{
  "hidden_act": "tanh_gelu",
  "norm": "layernorm",
  "positions": "learned",
  "parallel_block": false,
  "init_std_down": 0.00621,
  "learning_rate": 0.00596,
  "lr_head": 0.00546,
  "decay_shape": "linear",
  "max_seq_len": 512,
  "doc_mask": true,
  "max_steps": 7145
}
Each number is 128 + 24 x the weight over its row's rms, rounded and kept within 0 to 255. Layers, rows and columns count from 0. Numbers have three digits each. The size before them is the row's rms in percent of the matrix's.

# layer 4 MLP down (transposed), 768x192, rms 0.339, rows 531-547, columns 0-191
109:116144078135109124135101146148142124160108143154128104126132152130181151101163092131118157105065095181121095112121137126106139112154150112165135112124087105135128166166134157148145117086130134145138143156103132115138126133127159121133127163121117148090136161127122081109122124103177157107163121114149106180131108099085138121104104132134157094140144108154104091128119108123152141083095107129124138105147144083152080141109132155061156166133135166160139110071105170113098114127141133113131122129134097133106086098083143131137130132115122140106116154115148116134136138152163110171
109:166116159105128156143149136136120155115120092093090111158117117173089191145118163136083127155137111108118143122120111124102095159133159115128129127129149146096142139149121128193109134109093091102155116149123169092158167155115171155130149105132136161179137143144133117120106138149105099145087106124181113129116093113157077116153142117124155121124128137133092121126125133132103143173136177159114092166108156154130122126103113111126144071115123107106174155121156155140133165140157105162142118122165125131144147111123145099092109128109111159129114163118115113114092092099142096115
113:132107126131135124087113115103144125134079145103170138154149119103128132137120108138132087111109100122123120116127159128156187119103168132147152128111109100141137101138140133150132135146138141102156160113152207074135162121149125146177101170094132128153121134103128133168137117123123130183195124099127144143115092143117077153154106141113138120121124113158169126142128153087142130123173126142079131155107130130094138139133175138137097140122161129128146155121106132128122109132135161164132069114140123101141122090091132071122133150166133120150159078107106098123151142082126098128
115:120150112089139114110125159120119132083174084126166133125122114133095159117156144114160166108087141102098107106141150140118177155121136111148123173136154135110109138137151121109146172111108109124146094074118156118114140158159092164154152123135108145131199136136093137125143129187127096103162052124147130123102146136117121158147122109124138109148153100143090176141144130112121167160099147121093156142133137128155125104153101142148135156105151111165146099098164170135155112151124124126147153094164105116105119151124118112140122122088121095114095124165093117138102139101131123124
078:119105081124105129154106171080134101123135127134204113111090081118140122148122113145132136103165061116160118147116103126176117117120160094134171119138103111155107123133148149105106125140134081120160139150130145100120172160111130130164184109154157155136120094121146109132119122098146105185081117122151115129126142102117132086133130114107101151121081138152143125162116150095090126113102129163149135157131113107148133126143188122111153087156114071149101130152137139127137147106113126143160072129145131117124109124114131076136082123148127144099151128144137126113148109120120121119
101:156141094086192085163125085132152138143090118163098152117119103118096135141170146137147114148149108142132181144086146107105133154141127153138121134131139162135149139077099083107121095091173124133127147129170126125132142096107131098157114133117106068113153105133121157117123109086169111092141124178147130097124146126126124119130133096113111142125126121124115142119117132116098134171136062088128164155143126085152132095133129119102154080102132110147117137135125135135153128168131173140083099141118147114110111137105143160153130134078164128134141154163119115156088108128104109124
095:121120160154153120094146147124097122140129105157116134089154139141153118103130087162105111126150138109131139089127109143114120122130096117121091105100146114159110158116148135096148163127179154128126109103144122137105116125125155121137151122111071123146172133076158109166146143141151143150100152102122159169153074155134140116160136080087091117138106101141138143092109153160062126143142130114136151151121174130142080071119173108140135098108123169148126138141174130114104128127149144114107120120124139098161131155137169162123154097153104104132114161095171135098148125169133154134
105:129106151142139111104095138130153079106158110131133087143121127120134124176137142105120109136133121143163098095109154119128139146139128115107107123138118126126161155090184134135124119097110103172108193141152177158179175116113108148148153100084159149158144133107106138132120077132079114111142109106133134087123164048119123159136108162109139118101137116120104175103166169111121122132146091135099123186133143115132124145148139130156097118112127132114139108115140169128107166102160120149146150110162105156107128155138126115108142122100147155165134115145129151145140134100107160086
109:143117127156139119130140103111144133130139168106146125105105166102171152124121124116126138151154147123127175129188162186148124100139137127127138145146108100108114126145136123131124142111121135142145111140123152174106104120132078109135107118087103132112142122208067116064108098121100120114098140123136076117158115148126149093130119125112118156131112110143129076144116114102143129100118100136164099109078115177140144159152164158174116155140106141176129075094102135124124120148116127115137135137101086108151109118079148131094128108174111134127118125102133114180106104131139115147
103:148090110146148127102113143137101112110100131128110113151141159119130134116148163149155143152125079123107141154120111093135109161143149143113156146184136109167099103103104113143091084128162143124124123145131141141131167154153117114130156110101090121093148131132108172122119147104112111145171134129174126127083136104136153125098111168105142117107135122166087121115132121114103116141124140126149083145082129126176136105142099165185111127160112115092092203142134114114156113128117112093155131102153143118142136110116130149153086136140126154166108126193112116179127182142116164143
106:136130133137141114097127078138114124155155152169086139112147092116112138145114115106118149106127152089162101121148133113064138171090136165114144108112143146122130171109146152137138091135110115145116132153149153136130158136115103146120139099168144116160115137117114133152113085123117087133122136118094131137125141184089099154088143126135128145134151130181133174139153187180120088126136125130176096124136182163130151077169151126141072095129142145151111100119153123132139141105100145131112162143115145080144109115125109137131134123128112118068096129095115121100129150109149165104
105:151177118136094111117103102127151088141129106121155129119141135116116110089148122139124122127106164077121144097103147134157164124107134115131098176145102097133117133128107105109076150132147109129133151107141065100138108166128149134148150110138115083154143139142120134159130134109147165113169126118157136119134115202114122128127113088103097111151108143122163138133136142167120131104104055142148100133110163084139153154117092098133109167146084132114131108158087128100132122148069132130093163121099126102111115112153168161109117141083148150103149104151119127148088091111134140132
098:133146100172140100160118149110155106146075116114148122106156157128104156128109139111107103108183150164160154145144188148110116132124114102120143089135122164108133100114145118106152141153120146116150092104125156141115111138122127139109131162131113145127127128144138149146155106183090139135118060151118140120118124119123119156092071096094151135140070151119127149172137086145101167092135142097121156101113142116094137145106136115111129077143142147164138149102140153133140190142170105159104129170113116112095133140111144152130144134129173126123111145113109142069169116132122147127
106:171114127124140076096109103107125131082140170150120087125120163130108131148095134139136107137141099145079127133151153142127118155172141138097199115088160110141135167072145129153158152126124154101129121110119129123145122141130160095149121141123122133106136094104131101108116134100115131186117137132125143131118184088114128149137127130125169090109083118120133141119115113141123138157113155123136132078103128123123126159127140194146131161159140146114115122145144159166097156132137102094129162127126103133145110155116157124106056168145143075148118137152116109176164144131102127097
104:109122112140139120104109059153104195137140111146160144120103165141120135099127133135103129090103120082115149148128123103091173157138145116139084131160123085115087167135129147135170082135130075130133098100142103126131174132136141156140138136151114181143110125132133121145156114121119117088130129117101132107068097107132094139125136115121060116149130174114163126150136181146125143105107085099109123140153119129179126123104111122162118115131090123139149117139167147115094094112108114104132122118089120096151110138084133110157140150147103140130124113136108083118130134116086152142
071:089113077162174153166100145162116137126151151107161141103114099121106096129125133151110113106125121200130095129104107111130131092105148136114104119123158105132100110118145159123147107136106066148141169122149112101133108159135139123148128135103139075140162116108147135112155120130164126121106102197168086142126113157108147170111128168143089128128173144111124096153144115128134150120133133135093119159124094136098087129110151147146116121126118118152147098120131112112129115092119148115179120090117106155109158069138099136134128182127162094105093121144150121130170120132163126136
106:163112147164140142085124136111114155110115133142147129110102105089139164087131094131106092146111097131167115117124124119098143126119132107138154134131136135123135136110130153099130091132135150121114143082154119088113125134123084128131157110131118114144129062099140113115160133104156158089114120127118105157099117084141102133138132115103151123137130117138105115158111120092137151087135125158193147188112094168121097159101106086110168134128127143167123158140129147134078168099077179109161162117113139072135110133124180122115089122150155140122134126144139150140137116169108134187
# layer 4 MLP up, 768x192, rms 0.338, rows 532-548, columns 0-191
101:161124150135116074150113135115127145099120133137160144121171074145131150127107114135116106090118140108133107146101143132123126113100143104162124128072148122102109100146100119124084136135155079143185114121104132095152126139090150152143162101080103123133166097140082106096103124100144143145133195141144098119138108126175065111139131084133139161156121111121130095111123134155142156136164150122147140124126131090145134134127156151150136120139117155122134149104127114094124133182155163095106101140170128116142157196142153116115125113113104117134135133142161167085127127150157087119
099:128124153093087139143108085158154169117135131140112165168104168176138085128148143139079154138117118121114134146146147143134135120166122135148128133128114110085117066087160141143140137123125124113092128131103150135134122148137155154117146108146117148102126141116164147118125117172156106174112137128096109093125133147104154131113101118102157122135102105114109125133119159147087169130132157116135101170118140122112138164116121192083127086082136102120156142141085106135161144129166162145128143160099183140141114091132106123139161096140178182082131118120145140136129128088102144150
110:128100126146139147129133158121114153134144150112100128166179117113143081128120122166174137134113133124158164084126136139120155156132126098154108082122115137095163107167120127104111162092141123118112168158161137161161104142112133186118126118088167176117094123138102141078125167104143118191104176114139171156092129093136113101142138172123141138152105121098114095130102132137113164154140112090170131107148115144129105086077152102115132144163146130109098109146109130106136124146106153136153110143118134144130154170108135131131165131108118110154127107155114132112147121078124148093
083:144126117117135133125128155059135070143128126095133097157144132103111145097167102126100128108133137140139092144140139113143148109134129152102129116142110153110133138110054146067124126170099138092126149155132137120089137138108128153115082136115126187172113134162138122114171119086129170130126168134137098127147105107115138158131098152160123174117138116152119142132131185152150115101142110158109126156152109144156086136109139152129153094125140128157107126141121130120155103142138130127131172099154143166197104141147152144119127165122111176146174109104136162140106125093098110126
099:113139127174145139140139108119119144089130097107104131100162115069138108135088115145138165169141126149163129162153113123122111099160140145113142155141138138104103135103120130110136130129099114122143095111119094184129142164152122101137105165147111122094119102130131093093068137113128188167165139090123143103146080108138122150105155125124126107123112106130105122167130139094098130117097118156134114160143120143086130117161118114174076135118129131124127100089165124180100139115169110113157146106133134159149155155093103136127119112134111167139075114111079109125089131109146178133
100:125122174097107143117139149173143132132143127184144105110126079099130113097141119090133125151145131154151151150119095170146123117106147113123084148142132124153126163151122118132093130089159129146123128150104161114133114127129130140147122102094110120097155091153096150167115145101114144136145139109177099108129179127150144101099162105107128100106097131162113136099095126122094152122158074146133122144123112082113093067090131159072132141110123156122148146117078068129102126113121156134156144134120134119157112151134129137128159141141177134146135171110110128144113151065168128122
101:129136144133103119150153129105173148152128171080131116086112140163161128117133107099111132132132125106094147104143144118145114119156143112080093123142111091145139121153104105156079123118088134124078128097117111124135137141112135141107175116146116130150091188131109152152162103132170097120111133060161138088154119177140104160123097116131162137125130119110124143168147154101121108094099109141134161116128087114125123144157124162137129187102145152102119117125169101105136138132122136111094124144129138098134130088187147125167135165145148093065117130124142151119132138124117162166
126:144175102141131106095148136127123154174151133108128121091156135113149155156156094133184111136156106127127135147144123144119145117136142108163140150143137053086115118140147123149126102136163142128149114171134106178114082118118105111097136162107100132115146092125085109145096094131114117113157099117104119114101134132128131131149098133112128173164143181117129078127087103120139127124169109105177133115135124139120095145113127160156101135127142132168131137058095085140127115071143095130163118116130094118162073144110144145103119156131119137122101087132133131145124114179124139129
099:101138076125107137119152100132106141113120169106111105121131146117102124179170152087144122103161085134184149140092128154131103112123115168123169129118137120115111148129132140145133126141116123133135164126128116157137150100152115086141092134131104100067132145150110153112125088138152129085138164144115096167142128154125135175149128096141105149109097128126082156090156163123139159156101127112126143137134112157101145120101193087125108087122098146090110110135099133134130160101153140136107132177090135168117139153158142113116094152060112150121134133119145142095141163103128135100
100:143141095129123161167126123103134134126156144141129127129110097114134117084101121179106124109109083135129112127147140147118176140101099105156149176102133131166142138080106114141109052121156165122138131116113168119118171152129082145131142106160151110107080162125127107115094125137152115127131098088153123146149132132151121120115141110104116142156120119112170138092110129177141141114128100145134131118184118100150174086094109158185137084124109129122122120160098096139136081113134137101103094148134118142137134079160135135115134115078152080133103135110108109119162131170136122136
113:116137086167161106113097143163158168170107141101127152139100126175155108191100146127114164142117116131120098180091177161156149168139145111161137122138107124119128107107137140111131166122142118129115156132124118102166105139090102117136071140142159126130154097125101133146111120127145179114108134136149145140126141084167120103118124125089143092117140128116123098120172173128143102107089142145100135102111106127150089127118087121122133102173111149156113144135119120110117171121141129128107127148122131126117120106142196124172124111175138161120134079148131092133176145131102116102
096:135153117172150097095192135099128141130152068115133114133161127102125141125107136120110155136154106115113138155132177138157141119120134139116135101120091115092130141161127087107159142113121149116101107131139110141140153120126085174153128147131097128168150088122092126109112111142097140150100098165147156130132099118142192118162105146112142107165133124105105174132156101141165185139105123115156112109113108102128097161145160111114105080141144117135165136109141120112105133151112123151088099127089130108115126149143166110158127100130105131131106135159076123083189099138132114090
107:149119094134185144104132142131074108084158145139116114176103093136096158135132119126096131128108099157094132114112062131194120086162122092117073125096139123158143146114174149111122128125129139179131100134103125134127117132119110152137087119077114123134102133103139103142110140133097147114146120152171083155132134117159106156106188102154150116139136136139117117137097139113189127136098140140156132104123116121123159159138153106141145150100156128134097151128128085122148122167114143126153127148128152127126102096139162123142104169078108112135088140131108121149130129087152094146
095:139136128142118110146123131142128129105139101178135096124128121146142131176114119183123130137085126097159135138107124111126112116142147107153136134112146093147134096188117146103068123129162167130135108113130163141139116140113143121127105154121118135114175154089103150116147125172130161106103190104126183137108152109148096130171148088181122129079142139132123084122130142145152149090134118139084084102116147114090094140119118072115151132192129110135122150096113108207091136144167130095114119140151140136122125152123140101118110112121133136153092125153123122113100109111121129118
085:142152159095114111084142109132113175138094126115130123101165146142125097123100122075143157158151120128076127106145143147125134147152113169088131149036135175089103135158116117141137135126173099134171161131111128101116153076126124117131123124103072101143139163117158151131120133171122145127130119157114156126092146125143134092125148133128123161129138071122136132086128120157182151139125160163129126158098155132141142107140150131114115153104103111095150134135119142164100182152124159166095144119127177131172145137128136137105138109122096158144149138137115157133117148132103126122
104:136093155150152141149140153085111120140121068128139122144112167103136115111133138098106149148098140151181169133104113125113105090173079127159079126096104135162107116162134158094139122126111176139162146150138089119113159134131144128117134117146139109105127152135135147148149150138140149094121148193144099178127110135137132141144112054139130114092119072105128131159125108136149133123161170173133159153124122094137142143136112119114180134135142126165081142123124139110124101161141123101087102122108104131102107142132110140122157137116135130138137124117167176152162128180143102133
084:111147140162125123126163147144135113098133116093112171132128129135133091132108119155116121162122135104171167148142098132105143140145112147156090139128123156147070103154117118142086129136190096139130129147153076155183118127174130140123137107167182155130092145103140155153127117140162149117131151154104133109130149142128099128133092086137145109109154121126113105160118154118122123134101102119158107116124111097123154115105152118100103153153138101128112180126124095163131073106122167097154164099099116135095129136112127142150128114113222094133119163149089118104144124099134107129